config.toml
n_layer = 8
d_model = 160
n_kv_head = 5
head_dim = 32
activation = "squared_relu"
qk_norm = true
bias = "all"
parallel_block = false
lr = 0.00331
beta1 = 0.9
lr_head = 0.00638
schedule = "wsd"
decay_fraction = 0.674
decay_shape = "linear"
seq_len = 128
Each number is 128 + 32 x the weight over its row's rms, rounded and kept within 0 to 255. Layers, rows and columns count from 0. Numbers have three digits each. The size before them is the row's rms in percent of the matrix's.

# down: layer 3 MLP down (transposed), 640x160, rms 0.132, rows 624-639, columns 0-159
# up: layer 3 MLP up, 640x160, rms 0.135, rows 625-639, columns 0-159
down624 099:165173178115095118179154112157102135110086108217113133141135126133160060114122115120154178187083132104121099087143157088118111088158123138125134113112161159109119107151108114122032137134149100129130129137109153140130120089124136122169103155147130111127081114110122152188159133094173129134130171128142139120180146077134143171185204088070088115105102134110114132151063089170071055140168133139124163142160094149138161091122088102141140104081141103151127030137080133106051201135136160
up625 104:135143105162155115143103127055123083100117116150090072148181162093066093184177142122139135058124100146115236133149144087159121132134098082137118136070135102158128192129098127115111141109111135171079149181148143138161116134074107086089175131103088159080175185108120136126118161105149124156108133067111134130100129109135094099123158116162113108117111137164120138137145094094189180100039129167172081141132145204171176132096104097122074133155133168117117141116161153147074117088121121
down625 105:155137050141152158110178170194119099154118138106165157102059123127153144148158130085120214130120137165077153063199102162122158193152164188130119147151137168151111119115117151190152145092090123189125102195073082137089166150134121084077088090135107089140069120119150119141078159185136084110117130099076091112152116096106132140094102174095140126123137140154088093084119188099140123171145208111122127136145147153120123154128171133087153131133114093123099105165091119118127151151151123
up626 096:154104052123132042123132106216139163159105135160078102135150108108173113179085120117107139139077134145122208177096130138119136147166157132115129158153079070130099177107098082143088157125170058115135127116180171122080093098097095088091062149151172089129092129110188103104152153162144151141074122109141108084132109125158142117133186174165104153133121182088143148082108130146151128121097173094135122161150102095149108111157173146105054133118150123145149096165147157103145106069117097
down626 101:088147078190117110132115177086149085103116135096141115153109123102166099086150128099138175120166105116093105099156181125185147083148174061142168116154218153207123161078135159148167117157127089122114173086133140116123176050155121114178177161164161084158114110161123183061093111097133114147103141122140130120109149097100164132148115155140124146152126125117101199110126142167134132105142144138099106116067161136090120131183147164115180133161184110108095128055180135113156126092136065
up627 113:136102092184141095122124151092137183157124068100124151140156151084173113108139151070135072127166103159131105163195152069135146132163127109156124150114124139180125154165119056104102079199103112174123101167190138101103105110110170102122065096167115143145103088091170131138083144107162115061117119190140109075103108180144104119144164133156152163164149105163149135121116043079146064138104108093044095124133186100108132166155120164109169105127137148139147116146189142126142149113134148
down627 096:147091190074089120120101056076147201097064155137156055104193112174147167167119089170178127136150142145137173118110102128094097113099155143108132162168093145134122083135112124136102167128190144139112114113145148072151159132171154189126117160131075144094102112069181124116170136215143103142107177108153140163179121111166142131112147096126070119112157162134159116128141122132097111130144127144160152058147129150121076140138157127140110118096098178173103154167117127125103040182153139
up628 099:109164105081144119125130112135142159151119170121120166154150120099137104112059116088134125127119148110135154110142149116094136134141091150044161184110187128109153123075210069199106133131144131141142144119091148218135123126128166123113153162107102198123103133112130058174114131073147131148151110141142179121129111129047105077160137103220137133135119082126116103133055126098117118154065108120195133110166126163149139144088141154081077139159142150179134144129128136141113165219137086
down628 097:093093112172167092113103132127160119167098110166166151102137088115126145122127186140142122085136103137137134163092152090117154139101151076175095156147104163105131156214126188124086150206169171114183181113116137116085132158114103150128127115151151089112147164100119153079147156165179126111062141140153079089164185104138123149136082119123099183110151182149184138108142171113137122130179100165101129143117118160115136153186171156114093132110134100150138082114116099154116020072056168
up629 119:095084118166101142092086183109140171130133100156100166094065107115102116115109122184143114160139149093147136077148146081125188115142107168146103108194121140056140139129158183090134085140134162148122182078114138083134103154103103086116090117128123153174155141108097082165129137148121114103119160188077066113117094161129132150122120083119193144104110099124138152163097071139172110158090135120175124131118136199116141149111141126215042093115064168115135135155205133150170111090161123
down629 105:101083126156097144121155161117095134169159104156130172137119182146117200074104126093104110109159139129172118101087104105201127198151151106030141193198110094128144144156070116126110172158124129084111131106096150077099162148200120171181141159103136123113085087112152115097126102112120134113130149138133135143188170119087154118117118170124094135086188111108175160108108136094158133147128128153149120114084081134100137086198090068125120118179088157136141171168102145100117136067070136
up630 099:102142162118158136128124151088072135108161156112097172112185164124117147152126137149104133153152068068050091118130137059089167126047080175098179172134143093114083155127098106115094104165178150123137095153140108118109083110123125128084120169113109178175062081142058131158112170168163173117090138126134174099129115188142175088157123092094092144165121103085187139125099096110110138109083123057078139120122115079160150125138124165143144084132124158129169119110108174128149150086091170
down630 099:091171101114095072157123126126159096188167185140155129080072172132125150135147156164048147142086156100142171129063163128150110162137133066172131119178153148154113087122157129141192127087119165153144103095128150104105152112078068138143178088114180185110183088100116123089144102161183162131117160106138139178176103130162139133175196123116148113126159140122129053106172118108105175127130138128176126129137086203115164109064123172113126137164124138181146136171124101091143088141109113
up631 101:095155166159177083167132126111148135184091136107193124119128130066131144069146125119146083128137126118129129093123133144110145108119143074161155138081100092208081130113155149132099061111148075174154112143142109128132141117183154090137105128166078134086166109093171113089098125110178200151063192113121052174141148088110114141111121188125131157163103070144150073087109139077104104150127149075151207107120073084152160157114136092141088149175128135147129133131166138114170115180117122
down631 102:137067068121110129145162175164119188135161117138068123169090114132141131133085124170120172188120105060088120166123150134101112142096150123092116149132117120137150079159133120163108098159100170077193081115137115130169130152168065149171131024122128093127107149156171141126137154147102158136127138088152099110087127147147107106130170112173167102073164147095131181190118152190123130153087217187139110119166178148133105119134122141165143099100172135108113185079093108140103114158131069
up632 109:111127174062055129168151152091074144112122097145103135077034124138153165112082138084095127142140125129108108148078177154089180139175155101162154106126145101115077194157137097142146178176172088180077132103114141198132145117133108104114141069116108138148162135126150099132147117151123128171185088130115101193193080151164195119137145145109147121117181163101146143159075155125136125129091119160216148149159190124079139133120116137111144090150069137094099108139134111145139114123119091
down632 104:134139133141147085062089087164164165152150118063144081149131116088141134181138107075116120130127155134078138129173089155110105131102128150105142177183182175168174152153140098117175121130141119168223132146089145076096097162176128121119107145089081077086095135135133055212111098054139168113147139118159148145109052090132104110146125138122118149143078117153144142109113100134106218138131159121132148185132087096179131106133109141075049130116144130118181116138122155131155128134116111
up633 092:188088133105153128170168142194146078094075149169090169105128141083143177120142161129163162141178108109142114163118108095187122103130131142153075171079182114134130114136140204060091065130126116106111171207190128103073148121118184146104144154083154128143108087122151144130145127117156163158131153140122130146176099154149126121189127087153104147151136127163098178141057166134058122160142114141126131110063120100102114150136101142197104104097124091123111152083127139159135148101063182
down633 101:154164122172090150098154160118104123141176125089096160111105154169138159100140086166106111184077194125105160150151100130101102108114115146113153034047163139155170101208075128156169094154172136154109104128165120178170130143086134117112136145151122130087108168090157166112097136181137151083075088139097127158119157145134093135112128089149131102146094170159183163124046148099172069161089107131122113112140145131101128118182179126130151202184180134085089134136106107130139134157099134
up634 101:113185174141081180158096153143148124089050145089146116204078133073095095174111112128126149156156132088109122101116093109111185116105141131142184131127141083130079146221107169060116106168095118081073151147141126128165147119143147093125116128164084076108112106124065080143126137118105149123085061157134179066142171095097107102086096102116115175118101142159109115130102133077100083137117178151138110141115157144075099169105064149101122167143148133169153130159176106118126092094137139
down634 106:149111112131196104111122113120096147152091116127059166045123111140049131096154113085157114090137123110196167114172172086127124133143141135132059088087108123148119125096136116140128154128107124174149117164088098113069140099158104175075111086125114187090084149077149121104150147144129089141148117080148109171116101185157167158103158136172112093136119132125089126163100050130078156097159101151112126085116155110171182074104172090202138137102058117055107129150151152107143130120162123
up635 094:122101105117126156115120122157164157125072102116138153104081147094183106100140144108120058119145156177103132152105105122192172074108184122089116179083103033122160101094119033112144087079131078153179088071145163145173125193105139074105073105146161132111162099217163181124129148127134070110158125078116087079124160151139141161141119136139086106195154163152133116126125122088140119139121097114096104071089130136149094134131118128118116117133113173165169120146137131080108134103137156
down635 101:095119154149185097099108187140104133132154192126112200179086112159091086128132130093163141193127102145104197102161135152117080121144116089119129089109169162107149136105207186138178146125175183146162172124122103128082102102108132078112119194137141114139118125123132093125108185160078149073135147124139071123126142080120157147108092155136133179089119129086148171161112179111096084057098140166098091135167107137109168151125199145154147138170120117178112145161148101133208120139130157
up636 098:166130147140129161134111176083151143113123133114120103132088129163144039209109167111105107121083156132185171143122117069151137148154133111169140168152100107119173082090123086151051161116122063067133105131100129142108125100098123106117101119116067141054127118137093129131079189156174108166096124107100083132137119121135165115160173083147189059166137083112139164115103120174095203090171093175140107135120122175102131183152164099108122149108103157142126124162167085182089106129138092
down636 095:113167155131088137148144091146149102159045191154141139103119101129197098093087135135130155192116114128130082151143150174127132119070137160101128111097118143173129147086137123077131116126127164186155133164137129131179080146124066129133190058120092145199171156153147110112167124146172098118126080127146111150096124176152141127141160147127153150152139103111098083088176079140182155135128147139155128194098052119106173120120080139156154113102204135083053108140110145168108059117124181
up637 103:162089116162118137151192140134105119110146093094162075131176095154110110078131132132083132120107101173115118133130189196123157138089167080126179112086144113107090093129133094143166170152140149176142143135218157203171119132140133071154094165144093124097083160130149154076135129178111125177126143165093146117104124154194175140130117207104120155167106119085090088107140173117137196153123161097152086145090170115125116145106118195106136134072132145168036147157146150112100129140127135
down637 105:167116158091090155178132128121069089116135136169138158113128159146118127076096121167097108178151167127139099119141171037137058096147138146116060080110162154196094115090158119165173104106155148185133137149084099169134118169194104103157133122054103117112085138126129147154167126097165176075113098081091147127146077108102099124126203117163149151148100113204145172194112113130174128142140144102119093104101150126099124092116161148155129137097065128082158180141134088151117128109159139
up638 097:106126130077127157128142185143100068125123119094095158150139134110112186186155157125161161145140183149145108134109152153109118078090094122130111067163204112122194110102146111096096147126104159119115080103138158156163138150106063122067085146117138163128147043122094101185110110161093173165095144123117147131099072100107130153114118167169148178108093156125134090138050167095116126159153158058171119169132115111108181064195142137086075081129105091114128115158090124117149171103160133
down638 097:116118097117182124136139111160189168112095179097108105183164161133141050084127086144143082136133080140118081125092037140131140194129141143167135131069144117142109124136128129203102136188114142103133097172085082123086174136103107167122159118134152078130148139159141169146074152162110149098148110122108092115168133086135169134090127160089072089097105112121141117131174160156189139129119084157168145106121115138096125128096068156186166111118141156139097098141067094138061047088102129
up639 110:085115107105079148113114166181157153120165119139138146090088089140105140135139114164061059165102183118108155144146119197122084099143108134141148055115085102148150146184125128156115114127156142126108168115073128196142139056137127117138108047113117067062122148093135105053083131123185143142169131192197159100176128102105101119127099114104127161152143127148132088128122081117142151097136088094128139156135168184156098144120159159180067181116133167187117104106136124123154159166153152
down639 106:073172130106145102149136112140103131157146146103137130200097121175138130130135128099117120128159108139156138145060107142149181141145116137136124127102157115145093134123170127170122188099147136100116116161197111073113204088132062148195086192103151172095184147122134168088082130109080166121077080086120144131160152099133106121175136147132052130137139182142121075062094110115157211119147157120167173085138095148095124166128102088140146099168178071105180117190127161139153111130105143